config.yaml
n_layer: 15
bias: "all"
init_std_up: 0.0497
init_mimetic: 0.7
schedule: "wsd"
Each number is 128 + 24 x the weight over the matrix's rms, rounded and kept within 0 to 255. Layers, rows and columns count from 0. Numbers have three digits each.

# q: layer 12 attention query, 256x256, rms 0.0752, rows 0-51, columns 32-63
# k: layer 12 attention key, 256x256, rms 0.0716, rows 0-51, columns 32-63
# v: layer 12 attention value, 256x256, rms 0.0685, rows 0-31, columns 32-63
# o: layer 12 attention output (transposed), 256x256, rms 0.0936, rows 0-31, columns 32-63
q0:154144116119082135163138135088134127145147099143101147092147159112129154115115129170129168131100
k0:168097092144114111145109154122134090139128031115125161139143127067122157149104148155134190127128
q1:092127096096137133128140152120176090143125106123092129116117128068082136147185103124105122148075
k1:113115113102111136127101161109112101192120132157152134146131119130104142136144133117159115142135
q2:163119118073127163135159126126139135118102112151092156118124136087139123143147120138157131125142
k2:186112145089134154113153103154137141127086087177110140118076132140118135152148137118111170152190
q3:138092151123158094102164115153140143147120125090152093121134091089103191139124079110136107097148
k3:126103140121121138117166153137157119124094122109124090088082129141101153128122109141157151160161
q4:116143120150133126140128099136169094156137153115197111129144160124167142132167136118152131103161
k4:104110158109123131126097106152175090145099132141175106213164165108152097133159092139124171125144
q5:130192113129120120125129133122162146123101153130131179132104140104114148081172116118132094123135
k5:160152138141108136128130111112134113149108154153095141088120142140148112119139134161182132144151
q6:171170119129193179143095129129150137132094138109140138170108128152114127147092073131094145097104
k6:121156129129171163162117147125101131159129113128137107139105121113131126143100103161143176111123
q7:143117106117143124096155097114107149113182097123100137136170143134100131168101103108098139098133
k7:140160119112151098122135100118114146146173128107118169137177121113109141150103080089119099091142
q8:121117106122117148094155136149142128133135130146109106112131129110118126126144142173158140089136
k8:151121122085153134098105115150148120140119145144110094153136129147169166119100119124125125081152
q9:134119120146151093100127128143152088107115176092134162120111151154137154120136150105147167103125
k9:117104107150143095114149135125165127115142148124121153114135125137114152112155132153147180132104
q10:133142148119140133159142170130152115107152131117154169105123137168109088130154120131151077119148
k10:130143134119146127147154151135147146120129103149152181165139154141135101113148091118136074120168
q11:144179134163130130130135129105149120121152144112140184163143135153163142131113096138134068130138
k11:141166154131119115137126132111152121110107146134087184121129157159129105052125113128112097149071
q12:094103125132124142142127108162129101161132126109114102098105071104124153101144133086141102133125
k12:088131144109099151133126097118154145147142117115106095132170128116174133109072125118160099135140
q13:127174138158156101125135075128082162153133126102143136096105113130070136062124176117169117146155
k13:137126121125137119154125093135080152165096166119078139120134119118104115141145150140150145133118
q14:122149144109115116070165144103107148115167128123133148118133114119098111066127158175131139095137
k14:132110121085142115127134084111094139129119163140110119113135126118145153096139146148114106094113
q15:124091133119152122166108110133131114084112115124092125146147126118133095139112105140072150190116
k15:100098130155120135155139109122113095119116106115142106142109121098130093164137131155122168169079
q16:130151102101137156131098147109152103094129148110156133173157144142137129123112134107130094090154
k16:132133129121113107124130132138155074123133109130146117159134122142126096096118137130147134131145
q17:116130133126136148133140134120098185152129177126123116143114155149121099110119079151147131137109
k17:148136127109130164140148134128132176145145134128141113132079132112123098156116082154160124178057
q18:112128125078129164145115142140164120106129145139091102085139116124173130164144183120132167140147
k18:116130149119136175104110148103154118102157166128100150134118111142191116138139152116140162128130
q19:134126119124086131154107130107119139183139126156136122148137133101128134107122116138114130115126
k19:095119128113088135101126114131117122174145072141150130136127159134110127108105133145102168155180
q20:118143136119139097094122113096102130114136143132113100144133157160169105126152143096127117135141
k20:122136128121131094154084133114127081136181168116123126130153160145174129174178139083113094099109
q21:147117145111126090120140169088121148130121119111126153159089133099172119138110148092104116098154
k21:149140154130115085143171170097137158094091137125119108136083126134160103119124169100095088156131
q22:126120133134117108121143135100132133143095114091125142137131142136151137136134128125124110123154
k22:142112170155121123125185131121100130166126146090121148143126118147140139159130172162157136136140
q23:105132156135135099136148109113133128131119125089117152146136159154175141158095129103131098139145
k23:110147160124134094121168104114170130103119076100093144135134140110163088098103156085131122150110
q24:152133131108101102119151098105126138137141149144092162142133112111107147109149153131122156150105
k24:130177116109122126091163079083131143139132144153124152135175102136118129095136133159125150150142
q25:106113136135132131143142173140166151088144097157100155132133121135149141140129102186134155122146
k25:066108108114138147136131206137126149123137117168116161107171165136082152083160105171103104169121
q26:105116132114115127095107149139148113137108099124125128146115102094161146101113115124152176119132
k26:155096138152140150114117130131099139132127140107123120121076087152140139124114136126106120088124
q27:108127113146102171099119110123132169140090123136133092184113103109147170116117096124117185146122
k27:086135137142088171087118120144128168145053143125122102142094087121142158137137099117081153170124
q28:111150117125104151116140115103134163146133157090134101171164137100120119107112124145127141115133
k28:133134104103098144146067105121154107122098122132070113154108121124113089093149147140098156133116
q29:167151105136150132158184136167148132107117099110118134110136099170101112112154136126105186137118
k29:107147081122130184151137155129131153149143123148154100113125112179150121139109123114128161095144
q30:166097114102130151137105136142114144103150096127140122157114137123110154170120115115130154154099
k30:117113141110116158147086164137113158120161103151138153169119137137113158146139078109141178140163
q31:081122132102153157108124153146120135145174110171136125160124144120094098090098110122132159159141
k31:094145105117162113149133109118093136127144127136107141128118119134097076127109120102138135179133
v0:107088136134138103138140117143132122149154130138164129128150096118164186135144140146101125149178
o0:144154129119109170122096144119138152127128131168111122097124159119107080155132099092122137121103
v1:135160147128133142099109172103122126096113084113159165138114111155110120095066099132142074092134
o1:120167092121092118116099115158110138134096156124127131145147110115123150149171146170104135174065
v2:148111150146101142087060145114133159106162096099105162141130130131141115111123132139154137118115
o2:117161133104141137181157119146166141136089157107104105136152141093117151133093137137139111166164
v3:138142165094129159103131127129102157117105110120124155131177115107115103166111082156148149133132
o3:118123086206114085124149130124139107120130129146144081105100155158119144124137125063136137140121
v4:093176128153127151087090135092143135098119130113178156155134120131121106113107121112168070165145
o4:145151114125107135163171106115117120123117122124119081103117133141134141156119126131121187116135
v5:166148145117128148133126153126146146138165108121141142136115139186148113098130097120113122104169
o5:120133105110121109106128133153103148134110122128107141115144084107116142139117148139153106147114
v6:152155152106122133121175118152137166100094126151115084155107155131115101127139146112163135141118
o6:077133097147105123127120140087145101156151130109135131127133094130118152138107144157116140130124
v7:175118111088121131123161111152111155175135105150095073127143126091098126124099142127131106126141
o7:085112134173108136156109142093159095112145120130147157111116129146151131130127105143137112136148
v8:115145175153144131110135146138112120186139165122113101145148094101138175130111101123136144114120
o8:139124107121107124153105125117116138078125120132111158126097141151089086098156145124118101158127
v9:133142144121168149161132191093107115115124108142132111111129120139075139091121117109154109090134
o9:109149154138094078117108112155141146139114101129117129139128134115151143152122122147160142156122
v10:072106109070119151130032108118126111125155134151133128131121108145108131160136108128125152135165
o10:142140159150109122095170144163129145160166133133122144119164184135162140098147120139129069114092
v11:134114146134170118115140162138140123137068142140133110129146151120124096129121076096092154129135
o11:133126115138123122137106125103097137160164110106138153125087152143101136119146145141122125142101
v12:137100106162130130190149130177080121150126091142121144135129139143140154145160144134151106138090
o12:116077144098138110127097136120142136119139150087156144144121125085115102113128134126106156131137
v13:145088097131140151159092125134107114144155156138138113095171130119145141184107152135121181115129
o13:124153165109117138122126138145168117121130116148133142136106128162108112086170086125147130103126
v14:138111156161160110108113103156123144137110138130107119138139131120140113120064103105136106109112
o14:109165103097045136124144156107134091103103125131123096109111108150124140140166156150104182163144
v15:121119130122078144138179121119144118155186109087134121120105146132153140131166128130109126159111
o15:116108130111185124175089123104106121106107147115115142139146124116152130145102150139183093098142
v16:175121096094136126145139135095143111120125126119104087157104140134135112173101104123145139099134
o16:095128131123121090120125121153095142126147140118143196107130109145116138107148155146109118147129
v17:133146137108128089131144141098161114090132148148148114118121108158136144129139121112120093122152
o17:138134128116153164134099106159072150144134117144084139113180114107132118112099132156155172108113
v18:170144126181119102074116125129135170117106082156112095120111144149131112135151111102132142143101
o18:111142111081156135166145146114164107131137162082155155145133114123095130121119154166137112117156
v19:102175138120103164070157156120135129076129114098129154145141170127122082127116137124121122085122
o19:130124106146141100153103114145111142174128134135130119129111134138120165107136109186140094173136
v20:092149105139085139126067119141147133112133103075128131114134144086136107118133103115129091102158
o20:150116152133151118125153149135101137133108139140106136131127140149151141121122138140136128171130
v21:121136116145135140140155155097124162109166119127160153145141136108138149106140129100138095088150
o21:157131146101145120111097123153135106134110123113120138152116110138104147124116119169126113140098
v22:122147136085112113127124111131129141150106131165118098105138106155158133098147096118141142158137
o22:122115124159139121107145167151151080116145089148106156148110123103081100137119147154115124124118
v23:134142116162169104118119166108115157071083102113151170140130147139110109111166155096160107083143
o23:159164125112101140108141105139125124149125129147126116171146079119127143142107116180103185170118
v24:085123130093126098092108090096085122103129146147153142129157126168112120155127159151117125133113
o24:157140131167133155089132135143180112137134150106152142116112130087131156139154108110154118125134
v25:162149122103140129117106133119120141132146126142106099114095114119127134119096154143112151159117
o25:105112154110102152153110129133135105117138126111102146122152118124129123114131110125151099100138
v26:136099094113142133089132156139106149119133092091124120128098144153084107136117142141154185091154
o26:137163149138116101144136101137159134130096165162153157138171081105147118118131110130113130183129
v27:104120135090167140128145107156095116100123128110163104119136089134121149161121114126133129148175
o27:155136106141127091114128141119152132162113145129120135102132158130148127110169152110119117128103
v28:104139108173139115082113153121133130114120145101109132132158137121134131164091104107110103105128
o28:168158153107095148127160135124119162134100119108134150128118121124103147103130135153137132175132
v29:118096133119115135102095120117122103098151177107117132129128201154119156133121094123136078126139
o29:123132132167138132130180144143149160136115118133176122134127078119153114126113163129149173140102
v30:082072098105129140181102160126114143131155102102162103132148131111130140130129130123157136170115
o30:140136164109090090108141142123124120150096152154108152108132150146123111109120128109111118069109
v31:158191117173160134110133152116133169135131142139091140113117122169112148133148127129080132114090
o31:127134126082119148114135119170105115130094128122153127171161081102092134125109121130158155108122
q32:096134182125146123135155138097111085112142091076125135093114136126163117132135143115127096118133
k32:119185172177136109124131114098148122148134124098123161089130097178181103132169143096104113110135
q33:115095173101170112121112115118150143123149126150149162142155135108091133115134112086154090155128
k33:090107134083175150110080120158189135116138123089130140151139135090099165150132109110188136145165
q34:127111142163113140173141136100126089134111127146093134156133188136160122139074129090132138097115
k34:157145117181107109126115124126148125127126148154145162128097150152134105116154113113126127139108
q35:145105146147117090112098141104142156141158121143173129166125149117132132127122101127149151080152
k35:121094102169124128134133129153160124143165122133162128150150143136139150119094095106133125065097
q36:172146153132084105123111041108142150173135089146151173130122160114159095131148132155132124168112
k36:130135139141119142115105091102118179176082117144130138129096121144139076117111152109153112134090
q37:091125106112144098086113101172122148151170130156128087173127147125138163142137143097107150139128
k37:094103164109087141118113125115161166107168141120119113114117118153121139116143169072158095100119
q38:137133154133141161149141120089152156107140156133133142109149102143102146115108127090102138097176
k38:153136154126132147139099115127150131127152160179149138147134124099136142119087146112123134130177
q39:128174129096144129108107148118113112112086132143138080150153124117121119086143113149124183065145
k39:138103119150101174122109151143133099110088147106141106159144134167129126133109125144117166079136
q40:136141123114162148150106128144136104121111146115127128125164097119107151131153157128106082117105
k40:153114163117143113106149092131151103138116168128118128139116071165102147150189152139122155093126
q41:142126122134117127097118144090136091136120142121147174114139162137105099124138160072100130134099
k41:142118091114149109109163124133130112179149119146165166161167137131129138135126149096131128137108
q42:140120130130154121154100128149136127116108146120136169111098111145143107123145145129100113101121
k42:160109149121145119120097127101134154121108111129121186099160124136146111101127131100125117088149
q43:104156167101124173102165130118134159103107124127129107140088136120152167154144172091137112137134
k43:077152132131138142117149117117120113150110138104144122154102154091148141163114151114113139114148
q44:113078114082112147075094155132109101129085111130128106126097149115106150143106121099091139135113
k44:102112118095144184115099119165132121117159140159103144103120161134142143125052109075134116127114
q45:128094133082099144124145114168076170125113087171115131097156139113111122136137104109088129165121
k45:144145114078091160099166142181092146083160131131118137127150153118140126155118101120141149103110
q46:110151107093148154135132149127126105107100106145150111180137173104139154167101108146108170118107
k46:115164120072134148164123138119126136091073071118104082105111189155180181139146093133133122123148
q47:152106124132139127100156121139126090114127129139134190091129082167096160128174158172159147112132
k47:116075135136173080084170094136104076150095124110122153173179097110141121128136139152120161069117
q48:123101116140172089144115134130155117124137137175141111124151119132139119129133117109141147103098
k48:108101159136137118150112130110098112139120151155110117158130103172095106141141116121126156067185
q49:164137173126126139152155095133116158149098120089127081109128167121131139163083127093150130141132
k49:183178154153114189149176136132139122132056124076126091161101142100121110184115125141130128154129
q50:137145132115103149154110150098146127105158140130116107176127136112108131147083126124134168138154
k50:155131130129125133184129160097163148116131110103122063091136124116121164123156141148111165134134
q51:120103168135116101131121133103142116138148100138169172131102093099136114106124137187130120119144
k51:149145155133118076149146144105109151120134133117138145124138144152154097109158129182149122110153